config.yaml
init_std_qkv: 0.0442
warmup_steps: 200
schedule: "wsd"
seq_len: 128
Each number is 128 + 24 x the weight over the matrix's rms, rounded and kept within 0 to 255. Layers, rows and columns count from 0. Numbers have three digits each.

# layer 4 MLP up, 320x128, rms 0.316, rows 0-108, columns 0-127
114140147080155114158140123115074156165149143088139101107122125094141106093114103155128153085108161127161128132158172126163137138133059094200179106125168116142179139157117168107136106142143161163143144111149137121139171154086138128136164076099154155099153080138118133119143138107132115123122145163174127104131136106139113117149139080152120108153092164134118114110111129137170113105149
123170092130137123154131132156157082117145089128150113154113125157143117116143108138132161099164132138113142110103098139140132132160142150165131132112121105128109134126126148134121124136188105093121154137143112123122150134102165102123119137093135098119158094122141151123122120123121142093121108160109123114175120147132170117125115140112131121103142155135096173165155120176109156139118
112165142151130116140129120158138191137088140146136152181109163153127162105123097152101166106152095133137124099137155116136130129120105119050130131122142140138118157092139125121108115135165163090117136124151145146112143097139154161127107088132135158179141148114130136100116134115135113106119138128076156139142134129103149123171116106108154118139161152133100105127149117160177139147100
131162105112125137099127145115095181200136156135139149119116134122156125105102126159106126152103109114111136138084112129188115185106116131143102141135099156127128148132162116123136132180122130109118120131135120131130180131183149115076130141176122132133100133142094150150152132137103163091086158136086164117111152114124132111124128135100126132163139130170181092102114099116088091120137
134117119121123164154177176086168139119143145101113099139117096129166126137083094122134111173174155107113151107137102131126120157123169130123114117132109131118140123115135140095107155174138080104153148171161153110146113137120133180180091169152146152118150142178122086084116168128129110130089149143164114113151118114135115125081098139143144134144102104115138095094127108149106138183157
091103134111135145119112136137182094127161115103128139128097138110139131097111114103109196171095143145136143126134118107097085132129155133098133121141119102152132129114144124114162137161129139153129120093123130150093131126141140093130131119144158133135148117153109155163108118134143154156127140145098152121110100124133126145154130143149129136128108117084115138132150113164108147100092
153148136105151066164122147145063157171143118130133167152141141127126164111124161140143113170101114125139136104141113146137103098153117159157124171137146120166123149162163139144113114117127121147152118154111094139130099114135138137127133130137159208118113100141124132157109149122155173131128131109119162118127120144106141122101102153136172167154138201146164117117147113123098114143136
140171146146133134147152185088128137144124116140139138119129149095119164144112129139152128125138159081106121117073101112100127169136065171121130141106135070145146129105088158157146090131125140154117149139124168130121109134124137129120167144135113135076146102102115148089118105118130136123109094130108151151130146128086113117119162134118130137125136155156106148117122137147142094116158
127083125134107129112087129128118102173126125103150147121152147133093152110164139109120047109139125152109141115125119106129137160132081137158099111135096136135147086118121177144120138109135102098097116100119129122098085133119114126149131109077039103107104161124082122109130125100136153122152115109140110114120092133141141133064163122125150107128130099138144176140156106102103068110135
140180074125163123092162151088165085145127113124148146160122139142179082128171072104118171111155125173113118106135137142112147102158136119099142098119123081138130099171147115106152107104097105123116110106098110131129147123116126128126092128130143114115116097132116180159166125134142088108129129132136120134149123154140107110134151118121130145167121104087167164118122111122141145136131
124139157182128150174118107094098132095104137158158124174126100130142137179110118122110164119141139167094114121117156109139140159147143124080112102127113132189163139129151124125135106096148140091122118160126109076119134088113140160157063113097109125143125131089137143134151159148114066114106181135117154140131129121124138141154123110092166086155119117165132085133153144115155125127107
103150091151136174086101129140183124113150113132133132080120087134139131101156161115127096115064117148143139134111183081160106116123107084125101145170148103130135131106141130155166141165165144127144116115176137071124126134130092125144108105144164144109137129113119145148118109101106114125178151108100114158121177150107169135141121152117089112132134098096120107125130136112116125126124
138115127133160138119138140098041138125137100134141126120116125123060134132114166138105109079115118127106152110130133110133149096164139154136159147127108098135121113118139142123161170162079124123110128071104124098137101160134116178153122130147108141092114132109144123120139142148111169113115133127096125083138118110135134123088112153126144114122118112197130108140098128138117165165144
151118139174077169085132152136099138130116108117121130122140121123098115112136086125111131180164176090122129124158180160103164099137129085126090126131096149178115134142114175074150157113143121140119123151118114119108138120107134159132125166135099108124082172157124107092120127091098141100130113139149140141100120121120133122143131104182116159122073149085136134172123156117122097122147
131127112143173086123133110131155104157150101128120137131143116116107132137149128135123176190101156112161115100123139102113112113165121151172114111116079103127111136148071118084141122142106137154143122095141150115140155133161122150118119177113113119114109107144114119143130141102095127123128137104110119118075151106097143165154117082105161107105131124110127119166126125145112119128177
131148113112135173135165092131139108143110177141123154146124111113084101123150080107115150133139034121132187103123130143128115126136125135150088144145125117116128128110140095123104125141081114143109132092142114149133152150118198105137125117116141090137144130065162133119136176114108111116101140109152159080146146129152138166094142148173140101105126161176124150111139124117112117108138
139128131168141171136103083123078124142140111124116106163140139072122141133140155129101125112139087144109110139125119086108099118132136105149159094080132131139189143167129087111127104138157098119092123118132130122111122114135142119099145104121163157134127104176138149092104117147103108112098086150164098129163114139139135143146120117154115121110202146165111168127131134142148098142157
143122144136157135145182107112134134133174126116153134130118109117118126131124134104141106085156137110135100120201150146155119125137131132124120154139122137135079065137126114077145140144145179136109116115137147135105134159150154117137126126132092095132149114189108163130107108099114098118102126126150095130143139048119136122106154123149118101145147131101156090118163155147138169144135
174122112152145130169079088115117137144078090130118157145131104160105134131137104160112110151146131109127165078097121161157148119138125125100132153137135115108134125122114142118128101147106132138114163130134164156135109116127128066113137156119089135120115121127108141113115106122146120087123126068131166174118137144147138064093155134106116123101109118129124162136133108116105093132138
132134130117141185080096108148127129124121160078082119077163116131128142108103128138133116104134136162145116134109134131143149101101119128166136113177116141109128097155134136134128123146111136139089134118147126136120122167100122103155133142154148134087088154091123136095141101136126129148122129138154143153119137114117064157146145127114082140110131097128137154100139148156112082123066
152122105127116145150150139155152151115111140095105083145083130150146157137154090139092115102184154155116095150122115131097155088082110119108109122128148145143158097132114160122123158118156179096091126106106130172146081157160078127123094178104098156110132105071158151108139097148137131108146105129092095148164112148128141134129150125119107114148149111089130117094105166167146139115096
108136134141124131144153142112130152134121108065061141181149151120125108107139140133125127143112158134129115132116144131139072167170138115166119133114163142098105142135079155128087112110126134090154138188136145124089133183141140107147137108148112130139121144102139142102135134107142110100131154130152138113142141114139129136129138110138106117106193136146137169102130144112139152116125
118115137109113103170119147131109112146135146172135107133163127114087135122118143132143145135124154078096147118141118176141114130118160087109137164097155138115124135145157120159136152122106126051135122135120100130143152140128133114100116132106077097155117139129140114162142140125095143140132137120159095104124144148100127122110179103138083119112139101111137139134118100156143072123094
111122141171159104103119143155077126137126109118120150126192116118121115146104133130137137173132135166189164168113179117108122144112128131143139167147175110144147147112111126127145110142111161108139118129128156126125138127119110154127113124117138123163138135145139133117151104169141121126188145160112123152110127151089122142124176107128100102109139121113147129118217117123139123116125
107140145077097087088106152088151105133132169119103112139130122138148163148108116133122104170145128128149149113116146140175113148127057162087151128139104122120121137112108165088133113133119110075146149143119129132141152141133165147181125081136078165122105126095136173156110149135151144135143153102123124156134147103146126152133114109145112168150087152140126132132095124157089117152138
152086106127100144127152092145106130134102127160118170150098110132137088116102114150120115093124118170107148137134113142128106099112101120142126100115094169147155154059125159124137148132106106138133103132116107109099119112128138115142092170106145136121108157132139109137093160178119089125085112096133138144140146143145115132140119120112110099121144114122121153094135134124144110142127
074136145117106123130126105077149132155103127131136108177144161108120114186120172174086126141148122130143140128105130154136120109117144135111141151130083109122150134129136149127091128119120122125155108136139096126150112095115179152132127137109092124161130135114128102138127172147112111159141146118144180080160144160071120068118130162096147168103147087116106102156110118162108156092152
129129125093157146150144129125126102143091158108140146105146136121151097140093132150186119114186094109135171131162148113105177137155123143149136130124152138121115130148130128121114160096127105156129128124191096135133120110122136117178126138167108192121114102130144157116145134124129123121184122143150132105105126118093139136135116119156086150128129141129175109112108153104137114147132
144070118124154100109129107117136140103134143166097151086145106096123131142066097141121154172127176147132095118162157109141129139140138113105134112097124149111154093112086126088116161156117109146117137180125112139110082171125149162122142140135120153171143099159128120090153132094143083129114134118119158105166117101104110114159155103129131126087119122071133131127161110088130108068137
142105104121115100163122108084136136164111138098156124120136157131109131163107105173129143095128062107104122115112130090124147140106147111133118124109142140085101110149117136111122116145134107134156128108093133054134123107121128172119061108174150120119124112191125138141136148149134112129117103118106138143142110109110090124132142124084117146139164151121099133106106127107150090114164
103126099140135141155133170149144134126141070140127124114169123171143153138113118164157111154146136125140106150153133127096096114137146144136134119114123152075130106132120142114122108106135074103110096112145122174140119117095129109108127146127153145107165136117134097083148067113150168154084140167108169114141121083111141112125115145107076140151115174121158129125097129156138096124101
094099115116138154116112090133135187136151091136158153132104111093139070137103128176177104137124115133136141150143131120126115155085092098133100136139115120133125098130077124082152109106139146093122074131141126163153134134109121110142137104113141093136125111132136116127127142133120113159148179095124127095096112129121106144106175129100095154134144050122170126120137122163113123056107
093132164142106115139120157155138146120177142149132176090114106116111154154092110112130144160132129157119153134084124139095133167148124150093080122153160129136115117155159096132109091092108134165129132104090110117129121114112124128143142136137158148099136134144185120117145129145140126107121156119153115127111110157135139110144099115148137181144148151075180135108135164148123071099139
133113123139147122160134106094132169093131142111115125083137171155093130127104123182108152141104099124131084114149129148128142147155091108144153130096087116102117137097139154099146115096121135154099110125114132130188111145164146132144136150135107174148126114130148140179204139154168167122124125167122096123121090104133168119141127073147113100146081146113105084116155115123116136102104
143147139175124095123087137139144119116099125169104162133102083084124121129130168130149156107123098105120141142118131125157110120105116111120142125122129104104090101131129157105133093067175136101111102090126131109120169138125128094124129164128131112141125115154148156090077147143138129143119093123169132162143104117118129089130142148099130141117127125124136147128142110106127143111109
106130149109145132111105106138131135116103112129142146107149116101157147150141127109157096110116149103149151096120150159130137136120106123154084132113141156080144117160134098138176137167114137121159109145155120125143134168139120126122135105131127164144137153112086146136164104127155146142101119128134165122133150134153176084156131161119073163124123157126128124155165102086148152107107
126129103113158165098135154124155097140103141126142134186115144084143104122127104127134142085155180156106140097139143103090103114128115119147116101143100165137152111107071156072168127134102095125134140137150107153141083137119130108155167125123142145152141129139120168162126136154183179152125118137119118117148079136113130120107140114135123130149144103100156107107137127153143119121081
130089119113112111147146143103113111101122147097102134148126154166115121084181083105106108127147132143115125135114102159148064119133140076110144124143129178108137138118130155094199127131117151157093155163128150129112140157120159141173064110085113140124138104117132143133140145124098118112127154127134113157127118136108057136112088094126119123154154129137114111106133119101117131128132
106102141092150109125126134142142118168149080113099116112092100112167116133139090130145165165138118143126135110109129117162150121120138141167140128150127132138119147106134153136161176135128110102103155130108131155119143123160105109114119122117142125132131147135117149133132157083121129156125160103137075146063124138083126087099081123115109157165136172161125150096123101093118114159125
137134104162174128091091063134137145119141112157103127107184136138085102118097129138151123077079151126148146142130118140148134120160126147135115102175121122140133154159134140192122108123133150096150130151085148189124164121131119101082113142173143150095130116160162128090105134126122124149110140118134068113121156149105150121121116141086149158127140119143118099157161074124153160115124
168144127118101131154086110139127134168120116138110136170151123129130140080126132110123179146139138121124123128166129167129156081129139101118142171152115113104111110132144138142142133108138086132141128148113133168153174129120153148162144124142138094129154122073145133135122123104124126129139136139127166125123141133149142141118127138152134131104143131197146114139166093116107166169130
121156091136156131138101142143140167110140138149127161129128147122152122104154091137128102147114121199104097131128162108114110111150150155141110126092129126161139142094120118113122128135161128136142120127135187093097130149124135131155122104161112163161113119147138110142148114166092103119100130086113115099133133119134117151196132171107147106114134148127115126114141143139099127129152
139140098139130165106138184135126099140144155124138198127093106157171130105176151150103104162125095113130101112101159143127103125132155080113144157140080123131126079147131123084184077148130116117108118105146124118101165137128151099126110104124142147108108150114071144134112100141099146152131135062108091172110155098126143140129127151116147147145139121143120125149111129153154134114137
144108160127157125128099173120140133124109133099137152145181137144120151102115108139088119106110170091154159164120120130127105108131103183112111107126118144145126132096137143122114102140163166097169128088127099166165120142102100136120070149118113135141133076154133112115092140165179130090097110151153148094093129098125146117133119173120145119141150079065133101109184161114124128146089
068146103111144135150134098169134133128153120143125113145134126146097117131145128138124137155103135155116115108149142164097095139087109133122154112125101158111135109114141151148118148139142141133095120125152154119113135088122125113100107126122155079103112109179106159160119072122118110171163112137096097150115121134135118142172130121130148153151153194121172125097078145098095150148153
133103090129161138116106144091091120145132141080095148145100113136143144100132148116135116139145157114147147111166103173174120122117151114134122149130132137072135071157128161133098161136121146164158131099112137116124138131104133114121159148147121174105145109122163155131124153128129150136129144188108132108131106144149111127096104140153097170103113115100119098129122131113068100135157
139107135128136142096127110107144122174124134111113147121160196143094175132130118138143149128086133146115165128129151097141139168133111119122115117146127116120111155137124124165126133197108139143147101175113104169123113131165142134132152123172120168168138130136141157150114143143113122125164148123166133087108125157081153162149111065172074127142127161163158101069107141141093111073143
116128116129056110140132102176155135125136111147133131134127155127142148162147092081147141152099134116136154159154115123134121133141137087132157106116134089131114114111121092127132112120116122117146144140135124150133086076154127097111150111110111119158138120145121125133149173163113133132133175106146106096086111124161175105125144140150115130098137158157133119151157117125121145153154
153106151118104156095117152150101128153088140149139103138161117120121127121124124150107109120112098112114111134146118123158161125136159130140152147108136110085163112105155134126122110063113126142123142126147134130145152142149076140099121110087092085148111095150176106121094075108117140160112154126085136137129129115117120112164178138155154131125116141113153128091114114161136127134117
103121103153110135149148108172112125146112131157122144137130121157098178137183070156132142117141145145093086076107127127069142139159130151122137096148105141128103134080115099111127147159133133153117117125160116133073108125109135104155121114144095141199164119101110143110140157119111146182132102132130121093160101131134133170102148114125128118141111132144085117126150142126096121110077
139093129147138148098119167073102113122147131085124134127135129117142142110169174147157142137122111109152104104104137165122147142122144113109142095121136136136129151108101117151156122126164100148120141151140107145104171121120148124096128105066122074137154105140155126113139124127142148129088111131100103128137173109127147109142100106142119144139147134114148123146046187127170121139120
095091122158116085161116140140100138128097131093112115131165157136122126131139139175133127133068136156089119091132153142116102124148122142173064138115096118140110143127097133116117109103122141144164118112131140098115122134114154106132123103141138091108169161144083123126101144178128114106088124128099164151116122094140144136108140121128156077111073138166154141137112154105155135161156
113103107094144116125146143092141181127139110141112172115141150120120155125052132120177110107147063123123131140115170158112097145109161120105157129101086136135122164135103139115144099129098114142127133116145137146168091145105118090120131162182136137135102105164131071090137074097162139146123155137144125132150177147147119134151126095100122090119094108121104104118155112139151116145140
116134135146149097132155139097149128121122124134115158139126148137102124116105124175158132112145134106166122121086152114206124140105103090154111152107096114140137086097101165120104089119121071118174144098148127127108159094116104105129114107093160129166121103172141119110150127150142124114125108133097118151113114100134095163117098148106130148157100184133142157127169157159147164122092
141120135145149103138138118109148127131127122154123130164172122173091132114133170116119148094100114101145132130130141142145105112116142113099120125137129151099085165116101156093144114070158140148138087161103119187195144116097141127069138156080159119174112138062183148133113098152147117129124114140107086128169146190151145133125089106149134104074125135136110103120103147138094134108088
123171130115118104178108123116084128128138139141095112107162101113149122177124123173136121136136120113100107124094117149116125129106146103143129143102170102133130166148080138159070122118125093123135144139078185159138146128096131138112144093179166119111084151105092128172141121112179164149134128146121174127090160146142124099077127122166142160102134124102103133135135076154137169112132
115160167129135117099130138151135122148103147168120130072147128116134127127127124143123144123102139122162127082123149151158125141140098110137126138091140101117108105158102146143104150163101172108147113109150119118145108155153137129120122107134116147134163116161132121121131163175144114143162102149139168112150128133159187132151140094142112204128150147152164123119083138146119119120120
153171126113175118115171129098126076145123159100101108130087108131133139135159135106134147110201164167130151126139124129140082097176089150141099094175133124128102131135072117135190119125126135123082155133157106146107103087119106162118113131109171121128133144115127148130119141139119162103117134145172124129135106132159123132148118117164152169156115177122168111108137132164112163129149
111117126112142166146147104103119129132137161146130145149188108171094125127122125119060122087110132120095138118102125105145127089106182085134147117143097154118126113118116113128098123122107166092151140102128121124153151129158163153156123147131104125072144152089119097134098138134103152134146105128125131154123166160098146131185090112129128082133130103120133166089166128152124130159141
113137091117155103094150149160082140139123103127143161120088114139159131109126141173105124120128096145143095151136117149164158142092136139148156144108145142146136084172103123119095126080146147150112115151119207109140147161099160175123085149128128108139091103182110175126131132133139150150090138133126123141152118110104132102102117122110132126138088100146149094128182131124106180103159
153143138111115086129139114130125128136094126133166141118137119117142127148110121146149147132154125144089145110156124149120120115155158151167088166126047097124110126123103143089173179134078115151122160135150153142118155113132143126112126184169080114137117185127081143113127163128111142133151149120091113117108138116150102111124116123128122109123138155104141109155157118140109123136108
148132126143136146069155113125145098143127139151127133061219112150129163131147115147122114153087101157116110131119129139190136133174115092144110141112128143107135142122131142110116112081122113112173138120139129125129095124126086145172158115132107142133085112141144207116135135128149174107147126113116122119127132154130159094126087030134132122138135135172130147087154105108151100147148
118175108106117118133115131129119092092129115150192142165081098116172119156093173125129163106115135105139164177161087137145114122121148102113078130134164132101130108134136140131132169103167139107125137126131115087131133133182165135084094154149118157119152104124064119119161124122154161150136131116101171138138120130155143104113137164118126113098137100149110118127131153148100135128136
186130121139102143101122123101135158127141122110105131156132142146113167105086142152117154153182146157126130195114134131110146087156147113124161164123133151159137111092124129112111087144093166147142102122127128129106095097115161160141076156121149157100124200120115107162122114126170109124102126115123152128094148116150130097151096092115175124156142119131126123140160130157165153115102
126092079117118126141069163140130056135127164151121125156140113106150117116125136116118117084133136143124119114144115149162146127146096154151126149129123082101101143144145132134135110132124131111170118113124184144104145150185104141115141130163151154145106128088096128129114163112120185126147175132147091095124103068161112087101085153134151120169131134145156125089120144158087130110148
107105124096131098112100112185144115128116139146151136140165151171132141112124128150140112087140143074155125195142138131156110116114110158139162123113137110126124130130154120099127157120133111115127144147141134081134120129137132110109185127140117137116127175054094108159168137153141172186119060107131104090126136128144146137132148111136089115104116152110103109153126110133139159116129
171137139128133108143139123125156118132127136168127113105140145151157147106107148158133129117127089126125152120136130160087172103152113135112161080124095160130119141188140158115073145100113098109107129181124106181156144122148092056122154121080143108175117129166098128147115149114130118128126132158151161132138131114099116121146081093162164174145123142145129162151109116134110068111143
121106102122118150123126069089098138126123146114140123142121107129120142102163118158137107108113163129124156137145136109123133153101116144124116121115146119129149163146140124104091118135116104122171128119156122170143071183132155102147134148166151165168124112126116110125140121126134126112107102122111176133121156116142136117134164115129146129167162146123152142144162128112147150142136
157107144155157097123121119134136122113115153125165144117143094102153130077080137106140111146128122115156147186171137124160143128104119137129191138118126135152101120096123098115098128141110122119117154114137088053113112142131154092146135139144144084090137158092141095131158095148123144128097134107105153112114098147132155147113132143132146119155140096074132095138126146146092162140151
151113139117111125157162141140157133114158134105151086132126123133154101146103111177131169100112129151115154124122198152156139124135137128126152122125131095164120144123123109103115112137120131145109105131141139156116138084123108124090125096053132117153116139083116142147148114181146125130163148120126129117122108147103145131147161119133120134111133136119146111147122170152103093160137
099136123145099180098094144123146135178125139099115145117112103140156142109136108127183134149143142129134126177107084124129144128160089111125120110141133076156111125103150124116154128129119108124140099131149137134171161121118135135107147105140169108099144128152098179104148101109106164124145139146146153105117138087077118124151080143137078146161115118089146170113117168135130101152141
094168096133110110106083149141153125082118131088157066091111148160153097153128089106155153132151146179123109104133106132134158115150141091143124141144112099112123147136096150134147104122137139110117142107139120113140136082087110119135106134128138111122071151121117106120131105130142146072145145127138158087128079135104132149073113139129158127148125113120127156173116114135165136090108
148170120124074124109127130111158136135177086167148119141095141112167193117139140100068144150174124136128119085109117133127091173087141133108117119141126117150181138097108081095141130134134130130125138165115090108127107138149112148135135185117130126128097161118137152134148109132123165118119166127081123126137116153129086136133074097153139108117114123136116104154160120133111177116167
130103106089094133145178128089133147112152134097102122143108142138139165092121135138161142124153155123125093121123086110129082179142097173133132115163102130157079150148116113123143141136113136145112143139140141124148094129149069130108120121134147089113168080127134103137128147140091135112129142143140114109146129123108160134117112134108128134153111132102130126112136092178103107126166
100154150116071127152134134120152093160140140157138125117097146104108114123057129112123131109161139168118107079115163157158121135171133107144113104119145135123133108146125118115126154156149127137164159121129128084165139128121096100094184115168127132177101113151063093126116150147117131155107110107137157160133111072120132117111139162126128165157114134137074137132122111102096143091135
133128167102131144130107132132147126075123125152126119126174138148129107165110163147130110123154097149122154108080095148127100094160143119110132175150104153100087122180117173097089116099085123120139193080087121166138146128100150150139147129119133118103141148124110127124102094112138109138159093108158133154103103136139130090099117152158134104161138143157142128105108117150125145163087
152118115133173161135143116117135176164106087066112136128138129143118122155141155112112113116069146122162150102111168158167112132135114127090087135144120100082125198137116181113161135148151157127153172108073115134110128153095136096139113094162111155121157106126137098102112171105133122133112100136150103155125163138143110145123119116151108173111122119118083113155116107121160162167114
120104156114105099160138093155139114141131114120132115104132119153169079121133157180121106119148153070093122122132097109194127101092139146174156115096141147070086142155133171123125136115190138169132131140084151154155136148147086148175094139123143147134112127132129137136144173106131175117114133152107094152136085085090086147180145133140172106100171138119120082137173122116122124133119
127145103131106115132123165089129122135130141149148120132144137125120140115148130149124083185134120123116129145183103100101149141151132097112132100151129144086134109125157155152139127127103137124111138115108101121157112116111106102120140132115109113166146139081115133129108127157131113099142130127158138151140127111168128189104132141127106098108131125072165128117123088175156123157099
125084157106141162157106100159088114107135105089118122162142146150144141144124149154081100118104104150084124125147059147152168134112138160142105139137151146101104139118129129129145144110124075175116150123110156126142086152117126129100108098095137105139140164140090142120133106143107177098089112133141100149144126106135155142131126160091154091133119146128146125113106106100159136136116
095101083107135095099111152140086116151070103147172154134113087140126154120120143154090099148141168088128125129153114087158145122137114113122114095166099072193134140144143098113078103141134093144153116078181107142119129099162113118131147111140175093137104158110080106107098092112057130131110115123136162130102114138087130138158156112156134118077137114147114146182135086117100113131138
122119160152087092132121111098167149112147132126150083088120112135109129139165112111116122137091126150096141081124116151162125130168107117162153118113120125136124129147139159145147140126123123161106116122144120159161129116122149156149117121131073130078148138141116134105149162119122101109139155152090090132142107111142139117128137141103123121131147129130134149128130135087126147122119
121147131140080129130105156168165127149125157154154127147144117120107134094165108143142142127125156145132137164173119123098175110087120142124124108135096153150134122128149107080112114089131122132152107139177111115151096145131126122142095109131140126128115162125159157147120118096098137160137127093111138097132083115144148151152088133129116151134144119140151142133142093075155169145126
126125138097133097126115093132082170117096136145142142135122152100127072108130126155170107130133139145147076088093083090155093081144145135140114161117114144121129105108122124141142126145128129115093134134039076153118125116124125151139123151145089120116135136156098112139135116116101135133154130103123155131148149137133132135093184127137117079101160098131145162123147121112176153155087
149135183141112132116147136108143132126136127112132132135114132127153122117148140161163160151150116136109116101131135105086122110148098141109126142135153127110105090103141116098139137125138160107157140070136115114102146106128137115174105102092124198098098175129112112148140128114153116173121149147132119139134130127158097116066105079169124120084137109176126130142140153086127119102124
138171145129143109117134149140145139161172144121077128092144076124159145121135122139139145131128117114124134119189125154132132138133132105149150133093147107157098126103162154136150129130137116144123116122134141122122051154114134161077120126134110116134142086104141132134158103137144143151133125142134137094131141169133113126090106144136137142159084138077115107138148103139111149090146
144100137150131133094113139121137132075125160092107110142165078119100114126103162092096126134154168134124119110135152143109151113121136125143133102114137123090089120158167115161145099065160133121109143120113121132144132136132163140112106143130132123140121153121126123158135100142131090132120147096140135150103129159128119106130112126137102145107082134141143144168130121137154134081138
130174111069141154103121111130173156072128139077118125078128096097171097100129105139131096097111117104131135121113105174145118163119132103137155123119130141135150178135096160112150115148121140076109157083131125166098127142117180124140106094116133111108152127092102151137160113118096144116104111144091104151097134142111129122102120130137100130110103183124118115148147136092129096125137
123135153126128097185137089086114115121120130093132134126119178179090177148089112155099110103140141170107127091108130117129115156174140101137142106152118119140121161164068122166132080155102133118124113139108119067121134082155114120133102129138161141100176070144132130136115097153153106090133124115166139175141108170118117082118131151123134108114099145150123166126094150101115144120090
084097174162141105109120158137113149147180124112138122074124096130128117118093123135181141101142132160122136111114155139159100126122088129076131112138109080129098115176105126094141105128135132161154102076146139172158169132136073079151115119121142147175161141116167114080104130161180125138157076157118138127123083133060121120108157111121100168162067147176143132126099132139183130098136
119140143141128111101117157131125142154097125116145132137139153139103100158119133096125114194113100149166134111109100127117139138094128141137131091145089129117125135125131153110143147171126092128109098097139152103108152163140117132200157112125131129122104096126114089128156188058112139158120163148174148058177147139146122173087120118174138138152077111104074091100145113118092115149116
103109132082158114139090107112130116123151117153108175115140120183102083139129119145134112098104098103122143143123162110117173121130137126176074149127111159130134107152121133088175128125151123119140147129125158141149095118072135108125082160097142117131106133096124118132137133118125106168128158086196091165135142141167110136102129130166105118096129106098169114108135101106095151117170
136131105108117099116132162135124131151130136148124134147175127136107133127173071155163168121163145135129096144142061119113127150165140146101138108123114087154044176163144157108151149131101131120160109102114120141125126132137159114147112159113115145143139118124097108125160101146141120142156158137075127130156120120153083167103134087155078123128128115109100141103128160108149137120120
128110204145144184113105117128132170091126124131153144115120125147154129154089185150121138130146122155099096135153120118147155137087117106105178116172178100071150102152131135176166096113129128101129116117128114125115135175067152174130143092093093151147089136112137142082133119141146130138139131126134131158095119134118120135114169130138123179146117117119138099137111103121122148166137
168122134143093122126100172124131105120130098124128136115122161152102166126108163113117112097143162144128099144103117145105135131114115093101133137116136128150150135137136144133154151129129115162155100101110102134082133111097142106114145141109135166172084114091132125139128134147118109143123119118118120125121120166103133158139111104142110162106099102121117155145114138135126078109133
116083123113127158107106144124139107109153159088169097121123125114138088113161152120126109074102109109181098081108115171130161136158105114133130138130118110104118083117096154178069083092164120076084127137066133133096135147101094124146115115119150092176157134147120107191142093139132167124135148158141099149140082144168125135139101141119104124120077116134142114107127147099145100116142
149173096132136149122167119087144114109119161132159118130123141113121118142125148121118109151127169088138129169107131155154165142140146123136132153144078050072073132135116128149141105145131126127106169138168135119176148135144121083108120138094146117139111111113114070095164159108082156118178158131124158140170133150137145152062132130119097095147123155062109063132132132074120137089131
113103128145156117090156118131119117164133110125146161165107138121110135086117107124161139131124135186153119122182108115114146144124113117122148113107129091120141143178136156128110110137096126123146101170148157115142108116113147137123133112172111144113150120111124102123136121137127138132119135145113083122144076168186117127148083139128123148115150131133131165125172132127111187161151
122149127120135152094159137141166122087134134179167127096113144107171104108122180128124194137128148107136150171154143126124150127105101153101168073135120123145125135122116121137136131136114127100104147128135114130123118108117152071193125134152123118165125173141128131152134126150133170147119142135098121096119126121143116137137119122155121118179149136099149150119166149165144148121109
146085146137142209111113113123158131156098128163138147159119129104124128103113076105104108111142094142151118121133124113137146144135136077090124137121100120097141153142165126121123084113059141131135139127126133113136193144147151141140151103083109156125120113106144140153108139112132153103161107089176133142136131126172128126102150105120143130146127120117132103111113150130121177123121
100168097121121118105144120113126089121117116123115094170117111141151144107145120164135145135150195156117127094140090177119109110122117108096135158083103120130156151119136131122093125155146083105114129141156104115163136109125135121107140139140070156175120147115098150100141117094115129175103093119162094163131153103081117121050113114096114117141114151133174158129109135136154160154146
075141129108119062142083133139107123126136115141121115101143149117131147108083132138105095082142054114137143176144120122138134135106105156169118118128130169140160151107143123105089118136129119138134124132137146157145112121118129115107130122123174111126128117132090108141132127124123100126152137147152127127147116170159176143134119181150095159158119113119115129125151095134163114149133
164121115133132181178146145122069123121164161143136048155148198128116097084124112144117161157103118103096114105145128106132139116142120128144115109131117120084067141130129084124123104133150110121142127085168154110092122133131154109087087112139111109106143117098157118154103102122123111148124150084106143140103151097117135092165133110148074131124110109139157175148072124137128119172088
133153137113132149129126143075165094178169088099141146138155111118173159140133102120137084133138118159112101127144126155129151113150075122147131156125077128127151108103132119122145103159131104111145131133154130088127125113019111149110134129136112128137113124126133117155127104146151159130138138113102112131094149162131079115120106123151117178163115102138109140136101130131059128098151
179131108113126162119141107142157123110157157090146150158164130134078139113111097129130111163185147102125145159134114113106132157178111128091125117117110140095122131098145124097108142123150118114099140147114154113124095113145159144135113154131092118163127154108105140128117175080134101124105110161123123161139138087126131157178101096128145140163100160145135149124111087156158121141108
151137113153135112138141157127140108176124090132103092126145113129128129132129121090162109147139161132121088159140149090121096171173143089080094150130131077148071149149164193122157168107139103101086103132139138084099122135175147111096115112084169096134102076129094124136134106142105140133109172144109089098141094138129110107143103095104107130086144144153111115114137144119137108114119
104095091122102150149149121144116151120086136108164143127108152110161155159108131143116123141169137158103144131159108140171088121157112151111098140145106125118185095135161134116113118146145159116113163145103122140132116100159117132136146155097112166111115111170128120120090148113133114153153118120133174114167113145113093127133118155119136104139125130080125116163146119110151144151107
140123116126138127115104143116076110152124142132117132148149094126128132189135153146126081128147141106104142108110093132100143144113110085121145144159140149109138121124134192125117106113140156125112118119124153127109130133083101160147136213142145114098113119126098095168162159156164150138094154087139138143160157125139076167127123116145123145081071138138136125088102123148127181128139
142109099180135131103063125159185131115128081145148133122104109133170130113110174098101081095120118110126111124158181113096122151133129122123104092134151145120096117088098127147139124060145178114115150134102138149140120089104132096147137102118127123120132141112133106141106120124093121127121147143116144109127149135159151155134134123139128141121105092103087107134119098141151116112154